python train.py --activation="squared_relu" --positions="rope" --extras=["some layers without attention", "local attention windows", "shifted keys", "gated attention", "value embeddings", "hashed n-gram embeddings", "a smear gate", "short convolutions", "an embedding shortcut", "learned residual scales", "skips across layers", "norms scaled by depth", "capped logits"] --init_std_qkv=0.0414 --init_std_o=0.0514 --decay_fraction=1.0 --train_tokens=211900000 --dataset="wikipedia_en"
Each number is 200 + 30 x the weight over its row's rms, rounded and kept within 0 to 999. Layers, rows and columns count from 0. The size before them is the row's rms in percent of the matrix's.

# layer 2 MLP down (transposed), 512x128, rms 0.0592, rows 390-402, columns 0-127
101,184,248,189,200,154,217,184,219,216,175,196,238,233,181,281,210,215,223,202,211,209,235,206,227,244,187,182,216,206,203,126,219,172,202,186,187,164,211,169,190,262,156,168,160,206,213,254,190,183,189,191,135,176,175,213,233,215,173,266,184,186,213,177,221,232,198,186,158,228,198,239,222,217,218,236,191,191,206,137,184,200,196,177,160,200,151,197,210,133,248,216,234,217,231,191,265,152,218,218,166,196,191,222,149,210,160,242,224,175,174,190,239,206,197,208,210,184,228,171,188,225,194,169,129,146,211,227,174
113,234,192,186,150,188,212,206,157,217,187,215,148,243,147,205,200,129,193,231,184,179,189,210,105,176,224,205,209,214,221,225,182,204,199,217,189,248,199,177,165,153,176,261,180,157,203,158,199,219,203,220,186,203,239,184,178,238,209,219,205,220,189,237,191,181,189,217,205,207,177,220,192,183,254,206,160,181,241,174,216,205,169,212,185,252,194,194,211,249,192,161,243,244,164,183,251,180,158,140,195,269,208,233,204,161,180,248,224,218,213,192,195,199,196,214,202,240,157,259,172,209,180,163,217,268,182,215,240
102,245,155,169,167,210,203,170,182,215,206,206,148,199,219,175,191,235,148,161,199,172,194,187,184,192,224,152,243,177,256,211,188,161,232,168,163,228,156,197,204,183,212,193,209,142,210,154,249,202,191,245,252,230,157,162,179,247,207,226,155,186,167,165,256,167,186,131,186,247,213,178,226,200,204,183,214,150,183,266,165,227,197,201,217,222,216,212,219,206,151,196,215,196,167,199,256,219,208,157,173,206,185,236,123,197,173,200,190,172,252,193,146,189,188,177,187,194,193,206,177,181,209,222,210,175,238,221,237
099,187,180,201,175,222,226,205,256,218,228,168,220,150,158,174,185,230,220,163,243,154,228,200,226,183,214,210,186,146,215,142,196,284,204,196,213,166,254,284,201,180,185,206,233,169,149,254,247,224,168,174,225,202,194,218,241,222,197,179,210,216,186,190,203,227,187,208,194,179,170,231,217,255,214,166,206,197,184,217,179,215,281,229,198,204,204,197,192,185,228,204,177,207,186,209,208,171,189,193,163,209,226,190,220,178,213,115,184,195,183,178,151,205,245,166,218,198,199,222,158,160,245,225,179,215,253,193,135
098,222,187,202,257,229,161,208,218,293,203,226,217,227,204,190,232,209,223,203,225,243,161,180,152,144,195,159,206,180,234,215,153,195,230,190,150,213,196,184,185,226,219,166,237,314,175,227,190,209,190,215,261,224,239,213,160,250,201,192,196,172,228,210,174,235,277,196,206,192,172,218,169,203,223,232,181,156,184,239,210,169,212,218,209,206,225,224,225,227,219,156,214,207,218,177,174,175,210,233,188,230,231,246,162,197,209,252,199,227,197,232,205,165,189,158,154,210,205,203,219,217,216,214,170,181,241,204,236
102,195,185,156,211,190,235,189,222,206,246,200,222,209,219,212,195,206,224,170,235,261,167,206,174,157,196,194,202,188,166,198,171,229,206,217,159,200,202,208,261,219,253,193,181,156,253,234,170,186,202,191,150,206,211,205,189,236,175,243,207,193,217,159,151,143,196,187,195,158,169,212,259,224,241,157,205,201,248,251,199,213,138,237,195,210,230,273,206,221,246,176,150,280,182,139,190,188,184,180,226,197,242,199,190,192,263,134,212,222,178,226,191,155,181,196,214,215,231,169,231,208,212,204,213,194,197,181,189
105,202,212,260,167,193,160,225,149,202,203,210,178,177,175,170,252,152,198,192,180,207,186,188,159,194,239,174,170,103,147,207,172,208,214,230,176,200,200,206,196,211,186,187,253,240,207,156,201,213,177,186,225,175,213,184,138,236,139,221,173,218,226,158,221,229,214,166,219,188,196,203,193,186,258,220,164,211,245,188,209,193,239,208,207,212,227,225,189,243,200,156,199,220,245,226,156,199,229,195,199,238,184,204,223,154,191,157,247,168,255,265,194,221,236,161,184,159,160,253,228,207,178,187,201,235,155,214,198
099,186,214,256,201,170,151,196,182,202,133,128,197,209,184,192,255,206,197,229,215,200,213,181,183,253,223,192,197,172,188,245,190,245,196,244,206,155,228,194,260,162,249,188,166,166,224,209,196,170,186,200,184,193,222,168,181,201,166,224,214,157,199,147,244,166,219,222,157,194,141,178,144,150,220,228,177,223,214,182,201,209,208,96,144,207,212,149,152,204,173,201,233,166,219,197,188,180,225,219,247,197,210,191,182,258,232,158,193,177,184,215,197,225,191,204,189,218,227,171,234,192,197,195,173,222,175,225,214
107,216,183,197,162,200,202,126,113,223,186,223,208,163,230,167,175,192,178,183,164,132,202,183,230,227,215,191,258,219,228,233,168,175,250,211,171,160,249,162,172,191,177,150,178,227,185,191,213,214,203,195,171,183,199,179,194,257,183,195,194,224,168,196,187,160,178,244,253,200,176,226,211,264,202,209,212,232,204,199,164,263,217,227,218,227,173,181,221,227,161,173,226,199,201,205,224,157,178,215,199,172,151,158,172,189,212,147,195,214,209,201,228,286,185,212,183,195,206,156,233,228,200,152,215,244,193,201,237
098,240,233,213,214,151,206,188,200,209,228,211,117,240,214,174,182,257,236,170,173,248,219,255,181,193,162,216,227,207,210,176,171,211,150,201,222,230,221,203,166,217,175,203,184,202,159,155,253,239,205,208,216,184,214,167,184,157,208,203,179,181,194,186,164,221,183,251,236,242,194,260,219,196,247,181,220,218,249,199,170,208,237,200,210,261,181,197,174,229,156,188,135,212,244,227,186,168,217,227,169,237,266,160,165,221,220,189,173,177,199,218,194,244,213,224,214,220,212,237,156,259,175,190,177,223,168,176,211
109,151,204,160,214,207,208,184,240,269,156,229,212,165,182,186,196,168,206,157,228,235,265,171,193,204,171,206,230,202,255,203,241,199,218,206,159,203,222,146,191,181,190,226,242,160,218,203,190,170,211,228,187,192,213,192,177,249,136,261,193,173,214,236,141,197,182,207,210,226,253,234,243,187,223,168,265,192,253,155,139,216,211,224,210,262,171,186,212,206,186,216,195,224,202,169,232,192,210,234,154,210,253,233,201,218,195,196,216,186,134,236,189,176,184,198,192,216,184,199,189,191,175,239,224,228,197,203,261
105,178,165,189,182,183,211,205,163,205,228,181,248,227,204,200,187,211,239,204,234,181,198,185,204,218,226,174,108,218,196,214,150,141,200,210,185,233,200,189,154,190,231,254,205,160,221,185,203,230,201,154,248,204,261,252,124,140,179,171,164,243,239,269,211,238,196,193,242,204,189,202,189,201,233,176,184,172,210,231,173,186,189,194,173,208,191,190,200,218,185,199,172,130,248,250,217,156,207,180,212,203,170,184,181,172,148,224,193,198,216,158,172,202,153,157,190,241,235,234,190,244,180,222,182,196,214,165,213
093,222,212,265,196,140,203,193,254,193,164,245,198,203,229,188,225,246,149,247,210,184,217,190,266,158,246,218,138,220,181,173,150,211,207,164,213,176,195,212,200,227,169,182,203,171,188,164,221,249,163,255,213,188,250,188,187,244,195,220,230,173,238,164,170,176,260,178,189,170,266,232,191,191,220,165,203,191,180,200,157,176,252,232,151,190,163,180,172,211,217,238,195,209,244,195,185,210,204,202,204,202,239,220,266,221,164,239,193,198,199,205,171,216,217,205,183,157,213,190,198,201,223,179,152,175,244,153,192
# layer 2 MLP up, 512x128, rms 0.0591, rows 391-403, columns 0-127
112,220,167,155,172,184,216,223,183,211,185,169,164,106,235,209,196,190,179,228,183,138,142,222,166,172,212,174,233,160,138,193,186,231,211,222,235,233,195,237,180,199,162,208,174,189,162,175,198,177,197,212,222,211,223,188,171,178,152,239,245,163,159,200,223,235,189,245,149,215,143,199,136,238,214,217,254,231,208,228,252,202,239,180,191,172,179,210,162,256,188,192,210,190,211,198,183,227,219,205,233,196,235,239,216,209,201,168,209,234,173,151,215,189,231,173,166,247,212,185,171,217,214,225,184,184,165,248,235
103,182,184,217,203,229,263,239,172,220,174,171,246,217,184,164,210,140,156,194,165,194,190,206,212,228,188,247,205,180,198,188,236,195,202,193,178,193,255,208,250,261,165,227,204,167,131,186,222,199,180,211,171,173,255,153,235,193,214,228,182,217,232,150,213,186,192,205,192,201,232,207,163,226,161,195,203,212,196,189,179,203,216,215,210,239,187,211,207,178,199,188,272,178,272,255,166,230,180,176,233,151,195,169,261,222,166,204,197,176,197,201,221,207,203,109,183,258,156,175,182,193,179,224,254,230,202,193,188
102,236,209,204,156,217,148,175,197,241,148,212,191,170,207,204,172,202,189,254,218,211,199,238,175,193,220,168,208,194,289,179,186,179,210,266,174,248,186,205,163,220,177,179,200,146,208,147,214,147,266,190,242,162,243,204,181,184,181,182,195,266,228,239,213,186,225,210,264,211,146,214,209,194,215,212,265,171,170,230,177,232,183,189,238,208,173,146,166,228,206,197,202,210,224,193,233,213,187,185,181,216,190,179,247,190,188,184,227,193,181,214,157,165,231,219,208,184,266,220,194,212,202,232,163,206,221,155,154
100,232,208,197,164,162,226,204,197,233,141,225,243,208,164,122,197,210,199,167,171,179,215,224,196,205,193,250,231,148,177,258,218,171,202,221,249,236,188,213,154,190,175,222,216,139,237,167,185,237,262,205,244,175,207,233,209,196,246,143,179,135,224,267,191,256,196,232,189,221,188,185,186,145,188,196,214,200,196,195,189,169,214,219,183,217,200,202,124,209,187,191,235,209,222,168,179,160,232,248,204,226,225,205,215,232,222,196,188,235,136,171,206,224,184,196,206,170,207,232,237,162,165,187,177,176,195,183,202
106,190,190,186,184,174,220,192,159,194,144,188,232,206,192,124,232,190,180,186,202,263,152,234,190,172,236,269,196,202,246,175,204,148,254,188,221,143,192,256,163,206,149,224,184,175,198,154,163,224,192,170,219,215,244,181,212,175,197,195,197,222,193,191,229,199,223,158,205,177,194,200,158,187,140,183,182,256,220,203,206,212,167,220,233,234,241,230,236,226,233,203,225,228,213,181,210,182,206,176,197,239,175,197,253,143,204,168,184,168,231,172,222,183,178,169,194,244,197,235,193,155,225,246,253,237,239,176,216
104,161,201,195,180,157,221,161,174,219,154,191,182,252,188,85,237,221,213,191,179,241,199,224,137,212,207,228,254,220,179,236,181,161,208,185,253,186,153,205,205,150,189,222,206,199,197,218,151,228,171,142,190,188,199,188,164,192,170,217,229,198,160,212,188,231,234,237,223,271,208,175,171,226,203,194,168,211,185,190,221,261,219,206,177,172,239,228,208,190,215,163,222,196,218,225,222,162,203,235,223,208,226,162,203,244,224,190,225,263,192,183,209,236,173,212,203,206,218,222,171,203,134,208,246,247,183,200,174
100,190,199,217,166,221,216,154,198,191,176,186,168,200,210,219,212,178,209,289,196,194,139,239,193,162,166,219,246,232,184,154,166,273,195,181,191,199,216,278,196,224,187,184,168,197,183,248,252,167,205,237,182,198,210,162,193,209,201,133,259,185,164,173,206,225,215,242,249,213,218,202,211,172,253,223,244,188,210,251,166,184,199,174,225,155,198,194,160,189,227,189,188,240,161,195,187,213,191,200,214,141,234,215,236,134,138,201,234,171,182,190,201,187,208,182,151,224,213,167,210,208,174,205,165,234,196,193,195
107,235,213,231,181,214,133,192,179,202,159,196,233,163,221,218,229,190,196,246,194,199,223,242,169,200,243,175,179,205,208,228,136,234,246,230,245,197,209,214,182,184,197,223,253,199,193,250,172,199,220,181,180,209,228,202,254,211,209,245,172,160,160,174,209,175,243,188,175,177,213,208,267,178,205,226,218,195,226,135,206,201,183,160,226,264,238,142,183,234,157,174,193,209,221,215,257,201,206,189,193,192,183,221,251,231,198,171,232,182,183,150,181,123,198,201,125,163,204,219,182,196,244,195,196,237,200,233,208
103,216,263,211,207,204,218,170,200,173,210,199,226,216,198,220,237,212,249,193,163,158,123,175,167,173,211,184,217,213,190,193,158,212,158,197,211,203,224,202,101,199,233,176,184,200,156,235,236,191,201,187,218,259,223,127,211,149,173,199,208,216,222,241,190,234,210,210,189,186,164,190,212,193,209,187,156,233,222,177,217,226,268,269,219,159,171,223,235,203,175,170,171,249,166,195,205,189,241,174,191,186,241,207,204,198,259,214,234,168,170,207,200,243,150,204,190,161,189,192,245,169,199,153,186,232,215,220,237
111,219,200,211,160,194,203,190,163,215,213,189,229,163,158,224,210,176,234,238,191,230,194,201,162,224,198,152,214,184,150,172,284,186,168,217,230,211,185,185,216,202,225,209,175,223,239,214,134,180,221,181,188,258,212,206,262,183,250,206,184,225,199,129,181,202,222,229,159,160,199,170,257,217,154,224,255,243,195,144,213,185,178,215,213,243,155,169,232,215,215,161,194,232,170,224,205,243,157,208,193,164,188,162,224,228,215,208,216,191,208,146,172,211,134,189,171,259,177,211,191,169,185,182,163,224,213,171,184
106,221,285,199,206,249,155,228,166,154,186,220,183,204,205,186,190,187,213,249,218,184,184,185,195,179,210,200,222,207,209,242,189,217,241,221,211,249,236,152,193,236,192,204,160,159,238,166,252,231,174,174,207,221,198,161,177,207,143,186,237,180,214,235,222,191,216,226,233,237,201,222,208,153,216,213,157,182,237,173,213,163,250,239,210,216,251,186,259,245,169,267,217,251,211,202,198,228,242,148,245,198,173,190,211,202,164,176,223,190,229,154,193,208,162,178,193,260,217,235,189,160,189,180,208,212,152,165,200
097,218,184,239,181,189,169,175,219,211,171,228,212,194,209,131,145,218,207,192,159,211,213,180,124,252,196,171,228,160,183,189,166,221,190,205,260,183,227,193,211,130,202,214,218,142,218,173,219,159,187,186,186,207,216,196,259,200,165,183,179,197,223,157,200,199,195,178,186,263,124,250,173,226,172,183,196,199,217,228,270,178,229,245,200,156,234,206,237,205,196,206,198,219,221,171,201,243,214,182,178,228,266,196,193,197,231,189,209,209,199,197,192,218,205,199,148,283,194,238,181,193,187,185,136,211,234,173,210
101,212,205,184,134,237,228,245,185,191,216,236,168,145,152,229,239,158,184,178,103,197,174,219,173,132,246,201,212,206,171,219,241,185,247,250,242,199,194,221,237,158,220,190,162,171,210,210,185,190,220,134,224,195,218,234,225,190,217,174,189,207,165,218,194,231,254,219,231,186,231,215,225,199,195,178,253,239,184,168,180,197,186,198,219,194,217,192,244,203,224,242,231,222,201,185,202,223,175,229,223,207,186,221,204,185,208,146,223,169,179,181,211,146,185,177,203,176,147,244,203,162,175,176,198,217,138,164,242